python train.py --n_layer=21 --d_model=384 --n_head=6 --n_kv_head=1 --head_dim=64 --d_mlp=1536 --vocab_size=32768 --activation="squared_relu" --norm="rmsnorm" --norm_place="out" --norm_eps=1e-06 --positions="rope" --rope_base=1020.0 --rope_fraction=0.5 --qk_norm=true --attn_scale=0.125 --bias="none" --tie_embeddings=true --parallel_block=false --extras=["short convolutions"] --init="normal" --init_std_qkv=0.0209 --init_std_o=0.0209 --init_std_up=0.0209 --init_std_down=0.0105 --optimizer="adamw" --lr=0.00151 --lr_mult_o=0.775 --beta1=0.9 --beta2=0.98 --lr_head=0.0054 --grad_clip=2.0 --warmup_steps=258 --schedule="cos" --final_lr_fraction=0.0 --batch_tokens=[32768, 65536, 98304] --seq_len=1024 --doc_mask=true --train_tokens=412200000 --steps=6532 --dataset="wikipedia_en"
Each number is 128 + 32 x the weight over the matrix's rms, rounded and kept within 0 to 255. Layers, rows and columns count from 0.

# layer 4 MLP up, 1536x384, rms 0.0513, rows 566-601, columns 288-383
[[169  85 119 118 100  99 182 136 144 141 116 144 164 110 126 165 162 146 123 143 134 124 190 130  56 115  88 109 142 115 161 115 148  85 158 122 141 101 119 128 107 132 133 122 176 116 126 116 117 156 159 135 115 133 126 117 111 102 124 209 128  58  49  99 117 181 113 154 176 146 115  94 109 132 175  99 113 180 107  84 153 109 128  89 130  56 133 127 113 137 126 155 126  98 184 101]
 [105 121 117 157 180 179 165  96 114  79 130 138 101 170  97 142 198 125  88 205 142 139 126 155 162  84  78  46 161 152  72 123 111  70 152  22 147 148  95 135 186 126 188 150 106 134 134  49 116 162 160 147  96  86 134  85 185 114 125 111  86 154 128 114 126 121 148 169 132  79  89 149 143 109 116 193 103 177 117 209 171  94  92 111 145 146  69 122  81 118 101 120 113  98  49 167]
 [206 125 119 102 110  76 157 111 115 125 109 140 154 118 140 176 116 137 120  82  70 130 140 171 147 131 127 156 128 147 116 140 109 111 153 108 167 156 132 186 119 108 196 124 128 137 177 134 128 145 125 144 108 110 124 139 188 138  73  53 109 122 157 143 110 141 126 137 167 109 168 113 174 125  85  93 132 104  94 123 108 123 125  96  86 112 160  66 123 120 172 128 123 133  72 126]
 [125 163 120 186 161 121 104 137 120 156 116 137 153 187  94 110 146 133 149 115 121  91 135 134 129 176 101  83 158 135 142 154 222 128 108  98 145 127 140 120 127 169 114 163 118 135 152 107 116 171 178 143 125 159 107 114 129 138  85 134 166 124  64  98 126 115 158 110 137  86 147 126  83 117 174 156 135  93 188 165 143 135 147 199 104  90 105  61 124 110 120 150  97  97 130 135]
 [150 159  90 134 130 155 164 199 139 117  80  98 145 187 152  56 106  77 151  27 189  72 128 111 152 157 108 134 142 141 104 158 140 112 162 109 177 110  74 145  55  99 106 152 143 145  94 101 114 102 144  96 104  72 138 113 130 112  85  92 105  83 111 188 153 159 125 110 148  85 108 218 135 154  87 190 170 132 185 106 144 126 111  81 181 145  99 107  23  94 134 122  59 174  69 115]
 [136 124  96 137  91 138 170 135 119  79 121 118 145 179 171 154 145 116 140 169 190 132 186 122  66  79 121 133 103 144 119 118 104 100  96 116 103 121 127 154 146 132  87 143 138  46 123 143 102 161 135 111 153 170  95 110 137 119 131 198 124  92  90  88 148 175 137 131 137 150 110 120 171 116 131 136 168 104 148 158 138  79 151 134 154 143 106 106 131 126 135 126 102 158  94 147]
 [157 151  58 141 156 106 128 119 121 129 133  66 173 105 128  77 177 144 145 118 140  89 121 114 132 165 113 135 100 115  56 178 172 120  74  94  86 176 131 119  89 157  80 112 117 157 167 137 117 184 163 140 100 151 173 110 105 131 162 137 177 116 119 102  86 157 158 118 126 120 183 160 110  96  96 160 100 135 101 113 132 109 131 168 147 163 125 124 155 141 130  92  94  85 154  86]
 [113 162 122 120 138 141 101 112 106  59 113  75 140 149 160 127 117 160 115 108 120  91 115 146 129 153 141  28 143 116 162  52 101 107 121  95  69 174 122 132 122 133 150 148 113 115 127  47  96 131 163 179  43 146 158 105 123 139 176 177 181 159 118 121  95 107 134 108 149  90 108 187 112 125 104 116 143 107 122  90 130  98 114 116 115 119 121 143 156 155 176 218  76 147 112 128]
 [153 108  62 168 189 183 123 152 132 125 151 103 134 151 135 168 137  80  85  99 114 151 148  91 107  90 132 174 123 131  81 136 124 154  95  86  87 175 154 139 129 107 176 146 147 122 181 109  98  81 149  98 152  99  69  95 144 126 150 130 157  64 129 132 100 134 180 123 128  90 117 165 118  94 126 122 115  79 130 139 106 149 132  76 139 184 113 150 118 115 151 114 162 119 126 102]
 [134 166 111 221  99 135 174 158 123 139 137 153 149 132 140 101 141 144 119  95 130 122 108 106 110 139 112 162 167 160  29 157 184 121 112  80 127  64 134 105 120  99 157 146 114 101 117 147 107 131 166  96 146  99  91 108 123 141 155 135 147  88 150 150 151 215 167 151 150 147 125 149 166 105  98 170 133 150 137 143 108 101 123 180 180 126 113  87 134 111 109 197 130 112  98 125]
 [158 114 100  86 133 156 145 168  98 151 142 106 138 164 178 157 126  72 111 150 154 140 129 137 137 109 157 158 132 122  67 137 145 153 162 105 124 129 110 129 108 140 140 104 166  92 133 108 121 157 205  86 127 133 136 112 142  71 103 145 119  70  79 139 130 155 135 129 140 130 119 164 150 111 140 148 141 186 155  93 180 160 142 143 145 102 143 128 151  55 151 123 161 115 129 102]
 [166 132 116 147 165 105  74  44 122 112  84  97 130 164 171 129 135  94 125 105 142  78 122 152 121 143 129 113 139 108 186  48 200 152 168 131 148 151 133 100 126 183 141 114 121 150 116 132  97 125 169 122 139 124  86 109 121 129 135 107 156 104 108 143 108 165 108 162 127  89 135 108 151 143 137 119 142 104 163 213 124 127 130 163 147  88 135  94 133 110 137 148  85 185 127 123]
 [119  93  85 116 203 162  91  87 156 131 156  92 117 148 181 101 149 123 162 129 150 199 137 182  78 130  60 188 102 117 109 133 178 137 125 138 127 208 130  92 128  78 221 136 121  57  78 141  64 161 136 149 181 164 132  95 118  76 116  96 158 152 129 107 116 158 142 106 167 123 131 120 104 147  62 148 139 207 136 111 142  77 149 135 148  85 129 120 105 103  65 164 141 146 116  95]
 [117 157 112  87 142 152 166 145 130 133 131 123 156 147 121 123 153 155  78 105 149 176 117 187 126  96 131  93 169 136 120 148 168 103  81 113 159 132  76 122 163 158 161 132 115  88 149 177 110 143 182 148 133 157  57  83 141  76 123 121 128 102  79  85 139 147 202 184 145  90  91 134 148 129  58 122 223 132 141 164 181  58 145 154 137 105 179 119 121 153 119  84 164 106 147  82]
 [150 102 135 168  96  44  55 130 130 153 105 132 121 167 110 110 119  98 142 179  27 120 139 138 120 161 123 186 188 172 141 126  97 142 123 129 133  77 117 245  99 111 140 143 133 162 113  92 120 143 101 116 125  79 126 110 190 120 139 152  94 137 149 107  96 145 130 122 134 138  72  92  95 167 168 133 162 169  92 110 140 127 143 124 167 163 142 102  89 158 126 162  41 178  70 127]
 [126 142 156 134 116 118 168 162 157 129 126  71 168  49 152  69 150 123 147 106 148 132 153 158 137 154  90 148 146 194 128 144 140 134 164 155 148 166 153 153 110 133 102 103 127  82 117 131 108  77 152  88  92  79  66 145 101 134 133 106 125  99 107 130 115 144 179 161 167 100 108 130 127 146  99 136  74 184 169 101 120 117  72 104 156 148 102 124 139  90 128 133  79 130 144  94]
 [123 153 111 166 123 133 101 158 133 114 141 114 120 174 113 190 119 105 129 125 131 120 193 107 100  88  58 183  95 158 174 137 111 154 117  59 116  60 114 148  60  87 101 115 182 138 124  73 118 213 154 174 148  98 208 110 144 141 120 153 115  90  57 105 191 113 189 163 111 132 127 135 153 158 108 122 102 132  95  80 122 138 119 107 112 136 179 125 143  88 129 134 136 125 174 175]
 [125 166 122 143 110 134 163 157 143 119  97 102 116 139 102 197 141 142 122 101  64 174 168 113 101  62 169 150 169 163  98 103 124  92  97 117 136  38 162 187 143 132 179 138 122 105 166 121  94 143  82 127  85  96 115  89 147  93 135  75 155 136  81  97 124 146 134 144 151 139 189  80 119 102 126 134 152 188  94 159 161  82 111 150 132  99 118  92 105 150 137 197 113 121  84 120]
 [112  88 130 173  89 102 193 140 132  99 120 113 152 147 116  88 135  98 155  99 149  80 137 154 151 137  73 189 129 172 139 110 101 114 165 108 159 130 145 175 150 127 116 134 146 126  46 104  83 119 115 133 136  74 138 122 162 108 120 141  73  87 141 142  69 110 113 143 155 135 117  98 141 117 158 119 128 173 144 178 156  87  87 184 168 124 168 136 125 161 110 129  85  85  74 122]
 [ 96  98 124 160 113 140 137 166 113 121 107  72  80  97 114  91 170 107 124 130 126 124 113  57  93 120  65 106 143 141  74 117 206  74  68 140 168  39  86 106 128 111 128 157  29 173  33 110 110 153 144 173 102  99  73 116 112 150 127 108 137 103 164 135 134 167 126 160 138 156 144 136 159 110 132 119 133 220 135 133 114 158  97 110  98 142 191 116 102 142  99 181 118 151 131 132]
 [171 122 116 141 109 109 122 134 132  83 109 167 124 127 147  92 144 117 139  56 101 102 128  66 116 115  92 105 100 147 111 179 120 101 131 105 120 187 114 149 148  97 135 158  85 171 146 111  76 177  97 127 117  97  85 129 114 108  67 125 114 150 133 127  86 142 120 120 183 142 130 144 135 105 167  99 126 153 115 143 142  90 180 145  73 121 116  88 156 125 131 151 114 203 139  88]
 [ 79 125 131  69 156 168 141 134 169 151 152 130 217 103 136 127 143 170  81 108 184 159 121 114 121 120  89 100 154  79 102 136 151 135  87  90 163  79 173 139 133  89 171 154 124  80 186 115  79 114 113  70 115 145  69 137 162  62  68 140  92 119  91 159 136 201 119 201 131 100  90 130 207  95 133 138 156 146 114 109 133  95 117 178 102 103 160 129 131 114 185 136 133  88 163  99]
 [193 103 130  90  45 110 163 121 161 111  66  94 157 164  87 131 125  83 168  81  45 125 213  96 129 179 100 156 192 211 166 145 164  60 132 135 170  66 164 147 136 165 100 163 132 113  74 132  72 188 122 126 166 193  43  94 143 138 102 149 134 125 122  69  44 138 139 135 111  42  85  93 164 167 137 129 145 129 114 118 122 128 146 172  89  73 111 133 136  76 137 147  93 132 126  37]
 [158  81 121 103 116  92 130 163  90  54 160 114 121  89  92 119 149 145 122 118 121  74  99 163 104 113 182 102 174 149 137 160 137 156  88 138  96 162  73 140 108 140 153 133  82 110 123 123 125 130 163 190 106  94  84 111 136 111 102 124 157 134 135  69 119 123  96 136  90 114 146 164 141 104 144 193 128 110 138 143 149 118 153 101 125 121 162 145 180 142 116 157 107 178 126 155]
 [102 150 137 167  65 139 138  74 143  49 100  76  93 117 142 104 124 130  69  73 107  42 107 134 117  85 109 123 150 129 100  68 203 159 152 141 131 136  99 150 121  92 170 148 111 103 155 106 125 124 142 157 155 147  67 102 122 147 191 100 126 102 106 140 117 128 106 104 140 150 161 151 159 159 162 123 141 137 106 115 170 105 152 124 190 134 122 143 152 108 110 200 112 183  82 106]
 [167  93 110 145 121 126 172 187 139 112  82 117 139 169 155 113 136  61 138  72 132 114 136 113  99 111 129 155 100 124 165  89 116  98 100  82 109  91 129 135 135 124 146 145 107 123 194 106  92 118 139 180  92 113 117 123 155 144 162 136 115 105  82 114  99 122 105 169 158 156 185 162 166 154 163 139  93 128 133 126 128 100 109 158 125  76 132 135 172 131 119 105  94 125 135 145]
 [118 146 133  98 175 103 154 136 131 144 146 102 125  95 179 118 188 125 171 206 148 141 145 136  95  94  95 147  73 159 119  98 159 107 110 132 156  78 152 141 113  46 163 111 119 156 181  48  70 172  96 153 177  76 115  96 132  72 154 130 141 157 143  87  52 118 132 113 160  66 101  54 148 122 111  95 155 101 113 107 158 117 136 145 123 163 102  83 163 135 149 116 152 108  68 150]
 [143 105 144 107 153 135 141 153  48  94  22 136 156 129 128 165 133  93 114  83 162 131 125 117 109 100 187 150 100 153 119 159  91 131 153 126 141 144 127 162 142 146 132 113 130  91 161  70 136 153 113 180 154 126 109 142 141  76 107  96 112  82 151  86 145 144 106 130 147 160 225 107 144 154  84 139 116 162 115  96 179  55 122 150  85 148 187  89 134 121 112 151 135 118 120 220]
 [125 112  90 112 123 136 115 127 126 126  97  59 185  85  66  91 146 119 183 158  80 187 112  86 146  72 103 167  83 178 121 100 133 107 154 145 194 105 157 162  73  41  84 166 123 104 167  73  57 138 128 105 109 113 127 102 176 119 113 111 126  78 110 148 104 142 151 117 128  96 128 119 148  73 164 182 137  80 173 134 153 117 119 183 155 149 174 125 159  98  80 173 118 131  94 161]
 [154 100 193 168 144 129 124 104  69 163 125 113 177 165 209 149  91 166 141 144 123 118 145 143 128 106 132 109 172 135 131 130 125  73  63 117 159 145 143 124  94 147 126 117  75 138 141 137  92 111 157 175 127 166 174 176 124 149 124 135 174 170 167  77 165 114 158  95 166 127  80  94 108 150 197  96  98 156  84 129 126 132  90 125  86 161  89 103 167 131 175 121  77  67 127  82]
 [141 148 150  97 119  93  86 135 122 172 117  88 114 179  97 130 136 137 174 181 131  96 155 143 111 183 105 124 137 117  80 130 142 136 138 114 110 131 122 119 104 144 171 117 116 198 190 107 123  85 170 100 136  66 194 137 147  80 109 127 128 116 141 137 107 190 104 142 118  75 143 166 123 114 130 176 175 170 122 107 154 121 101 154 153 134  81  77 135 102 124 136 118  91 166  93]
 [169 128  76 143 152  52  58  79 122 158  96  90  98  55 122 114 139 118  90 204 139 116 139 144 104 167 139 159 147 108 113 103 122  73 145 115 123 126 163 139  75 103 146 134 126 154 106 100 117  97 164 168 143 136  67 141 163 129 128 107 140 145 123 111 111  85 169 123 163  80 120 139 163 109 178 113 119 140 145 106 124 160  98  75  91 119  64  91 130 164 104 118  81 113  79 153]
 [116 110 163 137  93 106 139 159 121 196 103 146 108 163  73 118 170 104 107 136 140 146 165 103 146 160 198 156 134 118 105 121 170 128  79 107 149 176  63 143 132 152 157 136  71 102 192 174 104 141 114 174  92  98 135 107 164 166  96 108 117 157 134 163 127 154 129 139 112  87 126  37 115 100 184 110 128 100 101  72 176 128 102  49 186 113  95 116  66 115 161 162 166 154 156 110]
 [180  99 104 114 120 110 105 161  80 124 124  93 138 141 136 125 132 116 176  64  79 100  88 138 161 102  61 119 160 143  88 129 151   6 188 120 120 164 147 156 120 100 134 144  67 134 124  46 108  61 114 184 123  84  55 120 120 115 146 123  57  84 111  99  74 177 161 114 189  67 136 141 138 112 200  95 146 135 171 163 147 142 108 115  95 134 204 132 158 121 155 130  89 127 154 149]
 [160 186 107 108  78 124 104 109 111 146  59 130 130 121  86 118 131 121  88 129 138 148 115 140 119 138 158 111 130 156 202 161 103 140 143  77 149 106 155 152 135 145 137 145 135 125 107 158 113 109 192 109 112 137 114  66 134 122 125 139 157 114 152 141 125 120 119 126 114  75 143 162 133  91 119 105 117 147 167  49 158 158 120  80 132 105 146  81 103 137 105 115 160 116 130 122]
 [131 117 132 140 214 119 124 154 109 125 142 103 119  85 135 134 129 135 127 137 153 137 121 121 135 161 154  83 121  96 180  78 189 126 163 106 104 145 118 133 134 104 120 145 115 125  98 114  94 127 197 117 121 150 144  91 120 126 104 141 177 130 130  88 100 152 144 129 107  93 150  92 142 142 102 128 154  82 149 117 126 102  86 173  91 138 112 131  75 202 123 148 100  44 130 154]]
# layer 4 MLP down (transposed), 1536x384, rms 0.0495, rows 566-601, columns 288-383
[[182 158  89 111 127 120 109 127 110  97 131  41 119  72 139 136 176 127 190  39 119 153 116 100 114 136  70  94 102  99 158 168 140  94 133 167 129  92 101  96 129 148 123 105 143 170 164 129 175 112 119 136 115 112  89 124 104 145 104 166 148 127  99 137 157 135 126  87  99  92 129 130 124 112 175 184 166 113 104  96 117 129 107  78 149 151 104 119 147  98 137 119 143 109 141 137]
 [180 153 155 129 132 132 150 112 152 152 148 118  99 133 172 139 118 106  75 112 135 119  95 111 161 178 136 177  73 109 116 141 113  92  84 149  96 130  94 131 140  68  79 131 182 104 138 171 153 138 105  35 159 100 129 147 123  82 153  70 145 121 141  77 147 156 135 108 133 158 144 150  86 120 125 179  91 133  67  82 127 153 118 158 122 126 122 119  86 153  81 119 148  71 138 133]
 [ 83 136  89 123 130 148 132  97 128  88 121 144  70 158 166 122 141  68 135 103 156 140 178 167 136 143 145 128 148 152 108  94  65 110 175 143 196 107  83 121 109 111 126 132 126 127 138 151 116 137 123 132 115 130 153  77 149 168 193 123 168  68 143 157 191  92 102 129 101 143 145  96 147 136 149 157 123 135 136 192 121 160 122 176 136 202 101  90 116 102 186 135 124 159 197 109]
 [ 98 157 155 137  89 150 133 103 132 146 125 126 110 106 112 104 104 141 118 136 110 145 133 137 115 117  95 139 155 122 160 170 133 181 112  82  99  92 138 107 154 111 144 123 129 176 138 129 136 160  80 117 145 195 109 179 110 144 106 124  93 119 154 150 134 153 127 114 153 129 121 127 199 152 100 127 170 128 113 143 110 167 140 122 105 147 178 142 159 175 170 153 142 111 153 144]
 [218 171 196  97 171 142 148  63 101 115  21  96 119 119 148  82 109  72 142 154 146  76 137  93 156 142 143  71 133  81 128 152 129 140 111 141 154 131 140  83 136  63  94 126  80 137 128 127 160 177 152 139 120 151 168 137 107 173 116 126 106 199 135  98 158 140 218 112  88 173 131 166 144 152 130  99 140 100 124 141  51 140 154 113 109 117 143 146 143  48 143  73 137 105  93 115]
 [170 219 101 133  75 152 144  71 157 129 129 115  97  94 190 196 111 123 135 101 104 158 109 143 100 131 130  69  64  92 134 135 151 121 138 110 114 113 135 146 129 124  98 146 119  84 170 122 157 171 161 120 127 165 133  70 118 169  93 124 111 159 141 160 160 146  98  89 131 118 130 185 200 121 175 103  69 132 119 112 171 120 163 133 143  90 120 114 167  81  70 132  79 154 143 129]
 [103 186 168 122 151  80 109 114 132 131  67 167 164 147 147 138 110 127 141 131 107  79 160 127 108 108 103 130  91 155 110  86  95 164 148 126 170 148 133 141 164 119  95 116 160 181 128  97 103 132 153 178  83 198 120 121 125  84 160 166 163 149 158  94 120 133 138  89 112 103 144 108 103 117 122 169 125 109  90  87 147 140 111 133 145 161 142 159 117 132 185 182 134 117 145 142]
 [119 152 167 131  81 105 138 115 160 128 121 149 143  93 118 145 120 133  85 132 100 148 176 142 124 138 130 188 105 111  99 164 111 153 135 160 155 130  97 132 161 131 138 100 171 117  76  96 132 162 147 103 138 138 144 127 103 132 147 120 102 117  59  63 111 126 140 139 137 151 132 130 118 144  66 108 121 159 184  89 168 155 123  92 158 115 161 101 173 113 121 152  98 162 137 195]
 [ 92 104 153 180 115 152 154  92 143 126 139  67 129 126 121 137  61  90 137 106 147  83 113 118 124 123 133 161 176  95 145 160 133  99 127 178 135 101 106 101 129 135  86 124 108 141 121 111 157  83 100  90 142 150 131 123 113 156 163  97 149 171  99 147 107 134 103  72 124 173 151 156  87 114 149  69 122 119 142  86 137 170 152 152 146 182 129 113  79 133 144 183 123 146 116  69]
 [162 109 164 115 144 131 121 149 144 123 153 187 128  89  99 179 126 151  98 125  58 102 147 115 167 168 203 164 163 135 185 143 184 187 118 134 150 116 149  82 185 184 114 108 160 193 151 106 167 123 113 101 102 101 107 157 129 122 107 124 116 114 158  89 122  79  54 176  64 133 145 161 140 119  97 156 123 126  76 127 141  94 187 129  82 102 117 168 149 123 110  80 106  79 106 104]
 [126 139 127 163  86 123 101 110 113  85 123 150 111 183  94 134 103 192 133 120 121 191 146 129  89 133  76 156 134  81 151 135 133  88 108 150 121  54 156 123 134 136 168  80 122 157  99 158 116 151  56 189 143 149  82 171 151 171 161 128 145 143 126 124  86 156 183 139 183 149 113  71  99 152  80 136 115 142  77  77 140  91 157 110 139 132 132  94 128 127 167 124 147 127  98 106]
 [183 112  84 130 171 131 125 116 137 119 104 105 140  79 113 131 161  89 146 151 135 108 101 116  79 130 103 149 114 113 102 176 146 115 108 109 126 101 119 180 103 128 140 137  94 108 158 160 120 141 151 113 171 142  83  96 106 131 127 176 129  92  70 128 206 114 118 178 129 101 105 151 129 196  98 172 115 110 106 131 125 116 162 169  79 110 105  80 141  96 198 100 125 162 178 158]
 [158 124 125 113 111 128 104 134 130 167  90 173 151 134 118 167  97 124 102 171 108 124  94 126  97 122 123 145 191 117 100 105  17 186 144  57  99 144 136 192 129 114 148 112  98 149  86 132 107 129 157 162 163 176 108 106 103 192 148 142  97 174 187 100 176 164 110  73 131 108 106  89 101  81  80  94  84 123 155 133 118 130 147 128 127 126 124 111 111 150 143 127 177 111  59 111]
 [ 60 100 175 182 109 152 149 106  95  95  89 128  48 127  42 173  48 119 138  80 166 173 109 130 166 172 121 132 131 151 120 137 116  87 143 148 168 161 147 129 186 143 237  45 142  66 136 183 127 161 107  98  94 116 109 179 155  71 153 146  69 110 130 131 123  65 119 122 124 127 139  81 168 168 125 113  75 117 102 117  51 177 117 137 145 140 169 134  92 107 175 114 124 136 176 130]
 [149 142 106 113 118  90  86 154 134 152  90 161 109 164 119 132 118 110  78  92 131 135 195 160 115 131 178 171 150 153 115 155 125 132 161 130 142 161 138 168  98 107 152 162 117 126 178 106 120  94  97 134 102 137 181 194 170 140 105  68  83 175 202 137 111 128 131 172 112 104 109 122 129 169 154 136 128  98 162 121 100 144  73 152 153 151  79 120  70 137 127 112 182 148 116 130]
 [115 169 135 125 174 125 115 143 111 155 116 121 146 129 150 146 109 140 158 138 156 136  79 160 183 105 119 124 121 127 140 106 159 124 131  94 117 211 174  81 153 113 131  84  59 124 144 161 158 104  97 159 140 132  53  97 158 118 119 112 140  99 111 175  95  94 146  97  78  73 149 112 126 131  78 137 130 105 124 118 184 137 104 123 102 132 150 127 107 141 122 116 168 166 121 148]
 [147 125 146 174 152 128 141 125 115 194 135 118 119  71 189 140 150 110 109  65 155  73 107  99 165 158 112 132 117 129 145 149 127 141 166 137 111  84 108 120  68 135 106  83  91 111 115 138  96 106 120 150 237  99 183  88 174  86  85  90 147 175  99 108 195 208 136 157  76 104 136 143 119 147 146 118 101  81 105 126 159 169 160  87  96 153  90 136 110 168 152 125 144  81 163 101]
 [141 113 158 117 105  82 153 106 104 102 152 189 124 149 147 167 158  89 104 168  97 137 146 139 157  82 101  93  96  72 161 165  75 149 137 134 119 126 152 126 159  69 107 135 125 147 120 111 120 161 117 117 128 156 102 112 160  87 112  77 182 185 149 119 168 101 109 146 128 166 143 185  89 141  84 131 192 157 174 113 121 114 135  99 146  98 145 129  78 124 143 156  86 182  95 155]
 [ 76 176  94  88 161 137 112 126 112  57 124 126 102 107 116 101 117  59   8 140 132 119 137 147 181 133 255 141 139 135 120 130 118 103 139 135 178 164 143 171 159 118 113 170  86 140  98 139 166 106 124 129  82 141 186 112 199 113 173   7 118 117 170 164  75 156 155 110 192  94  84  86 129 124  83 144  88 107  72 144 102 124 118 168 146 122 173 126 121 177 105 120 100 147  91 115]
 [159 117 118 177 112 155  84 197 161 107 132 196 162 135 135 136 143 121 125 113 126 112 103  88 119 205 127 132  92 172 151 196 119 160 105 132  66 121 103 102 183 166  71 160 119 159  81 137 105  85 123 152 186  94  95 132 121 172 108 117 111 138 152 118 180 130 155 127 120 200 117 142  93 151 135 151  96 100 100 104 122 184 146  98 116 114  21 136 121  83  78 141 101 119 104 150]
 [157 132 194  99 131 153 161 154 131 141 150 151 134 123 125 131 112 142 128 150 159 149  72 138 139 133 148 115 120 150  80 175 111 118  89 123 100 123 122 109 123 125 167 137 140 154 115 166 118 166 137 104 132 126  53 126 125 163 118 107 137 121 165 138 152 133  63 161 148 154 111 152 111 125 120 139  60 139 132 102  68 148 139 129 150 161 122 141 117 107  91 108 143 137 134  80]
 [111 125 122 129 192 141 193 135  99  89 119 106  73 133 109  85 168  50 136 119  78  75 109 138 124 179 126 142 111 120 152 163 140 150 138  99 141  97 118 145 158 173  58  97 110  94 148 155 209 130 112 144 121 116  73 159 225  93 124 127 188 122 177  63  63 120 133  68 139 115 117 137  87  85  56  51 139 135 163 125 201 140 177 128 151 141 172 123 141 100  83 175 140 151 124  65]
 [103 131  87  97 127 123 105  88 188  19  81 132 120 109 103  63  95 218 146 139 133 138 155  99 213 152 172 162 104  54 134 115 136 140 174 124 113 188 100 126 164 132 143 141 142 127 129 114 130 158 154  95 152  91 177 115 120 132 146 110 139 155 103 115  79 151 132 147 145 130 145 144 107 213 192 144  77 137 114 140 136 105 152 158 156 148 119 167 149 176  99 112 146  77 143  99]
 [171 180 127  98 137 128 109 139 126 147  92 141 126 132 127 119 121 118 118 157  85 109 100  97 125 146 162 114 144  88 109 112 109 135 139 112 147 133 143 158  98 141 133 179 156 167 189 118 121 118 135 103  86 117  96 149 195  89 138 155 153  89 119 112 136  93 129 122  84  79 114 126 141 122  96 175 147 117  76 114 139  44 136 175 118 116 118  77  99 125 136 125 186 156 165 136]
 [106 129 152  93 145 100  88 167 168  41 131 239 154 158 206 158  94 137 190 126 141 106  76 187  51 114 100 108 155 152 131 131 159 214  94 149 185 106 114 172 133 127 157  99 136  97 124 124  93 129 182 135 143  68 140 142  83 165 179 168  95 135 155 106 116 131  89  85 102 101 152 190 137 160  82 198 104 112 134 135 131  82 120 192 125  97 177 123 155 122 149 170 127 113  42 146]
 [146 149 114 131 151 106  85  69 120 132 118 172 147 132 162  27  90 123 113 146 137  72  87  79 164 185 128 190 144 170 123 180  90 121 150 163  96  77 135 141 138 116 112 127 105  93 104 102 111 172 141 144 135 101 155 121 121 124 131 140 134 138  94 197 151 115 168 102  93 135  85 151 134 147 122 161 150 132  73 153  95 108 151 165  89 148 153  89 158  91 153 173  81 137 154 133]
 [ 39  87 106 122 118 106 130 114  95 123  56 147 187 181 142 164  69 160 116 112 144 104 125  98  88 139 117 111  97 113 154  94 115 189 112 102 140 108 159 122 134  90 185 118 102 140 161 151 132 134 138 132 194 111 138 120 119 134  73 117  82  76 177 118  82 106 119 155 126 125 211 114  87  79 113 116  96 151 137  74 157 136 109 189 156  88  92 113 158  74 138 128 143 100 100 105]
 [159  83 151 114 209  96  60 131 135 111 160 107 118  62 115 155 138  92 130 199 110 160 131  87 137 122  59 103 119 128 111 151 190 144 113 113 128  58 148 144 141 103 151 152 113 117 152 188  75 113 104 140  94 143 126  56 126 148 131 159  77 122 140 111 139 149 100 148 175  78 169 147  87 130  97 123 151 115 127  91 170 197 137  79 107 125 141 125 146 159 131 134 102 132  86 121]
 [151 182 200 123 105 130 114 147 129 143 143 161 105  93 101 140  81 132  86 139 147  93  80 135 159 186 138 175  82  55 118  95 110 155 166  80 207  85 123 150 156 138 157 141 100 167 163  94 154 119  92 117 169 192 139  91 103 100  88 115 117 168 153 139  78 151 177 141 172 112 177  84 141 155 101 120 108 128  55 138  92 154 168 107 191 158 156 116  59 112 156  80 143 115 171 135]
 [110 150 120 147 107 132 104  97 162 147 164 108 148 137 121 108 158 121 137 130 117 179 102 142 139 136  72 144  94 213  80 163 159 139 126 109 102  79  97 115 156 134 141 105 160  77 132 166 143 161 127  84 115 117 103 127 117 176 175 111 158 194 146 166  86 137 110  98 161 136 120  29 126  79 142 124 250 149 106 146 135 212 218 134  72 146 137 135 152 163 105 170 143 173 112 150]
 [148  94  84  94 115 129 129 158 134  88  92 136 150 133 128 169  88 153 161 153 155 107 116 101 115 136 153 167 178 161 147 177 165 176 110 151 143 151  81 146 182 126 162 107 117  97  45 162 164 159 149 134 114 169 145  91 113 221 126  84 139 140  94  96 176  85 136 103  81 153 107 109 124 190 111  58  91 124 146 159 132  90 157 134 162 181 104 125 125 141 184 122  95 154  96 193]
 [ 80 162 191 125 147 104 162  43  99 164 171  56 121 197 176 120 125  91 109 137 145 116 177 123 125 157  95 140 127 154  69 127 101 113 161 140 133 100 130 131 156  35 146 137 152 131 190 145 154 106 103 141 141 196  64 132 163 143 125  92 133 122 119 130  65 106 133 141 152 120 141 107 109 147 156 131 142 113 133 130 159 123 121 125 168 142 127 118 116 107 138 105 145 134 141 152]
 [127 108 117 134  47 135 152 138 150 105 120 144 133 135 121 110 124 134 119 107 175 111 100 131 145 144 117 143 120  92  98 106  85 125 158  91 129 163  67 107 167 230 105 135  92 101 148 107 102 148 118 139  60 162 148 137 135 110 120 119 153 166 107 147 125 129 181 121 137 136 153 118 124 151 116 141  97 129 117 115  87 116 119 142 121 143 121 116  96 152 183 167 119 193 134 111]
 [148 139 156  92 133 118 112 177 129 186 145 127 139 107 150 186 165 103   2 167 121 138 100 162 152  86 174 125 146 106 103 121  98 136 130 132 137 110 127 118  90 101  75 117 122 164 149 116 131 153 152 100 151 113 143 148  82  98 150  83  98 131 161 186 120 100 143 108 133 122 115 142 144 162  61 147 133 118  75 140 128 157 111  58 143 188 108 115 128 100 163 154 247 132 123 151]
 [ 65 102 144 145 131 175 130 138 127 168 191 139 125  75 129 167 125 132 107 111  91 138 117 104 129 111 138  57 151 104  98 124 129 146 134 128 169 122 166 114 143 170  99 123 153 151 161 129 168 106 102 170 159 120 120 111  99  84 141 169 141  97 121  62  82 105 142 110 111 185 155 113 124 126 149 164 182 132 119  90 145  83  93 121 100  95 113 128 175  89  90 140 129 101 145 154]
 [147 149 110 158 129 112 180 157 143 105  99 117 135 190 104 128 109 142 181 123 102 156  95 116 121 152 157 124 121 200 101 123 135 122 106  85  95 148 143 102 111  76  64  92 132 132 162 134  92 151 165 154 163 168 134 218 130 144 141  94 117 130  71 165 125 102 139 110 121 104 127 124 100 114 115 101 127  87 103 130 168 186 150 148 119 142  42 122 138 106 165 163  72 186 154 131]]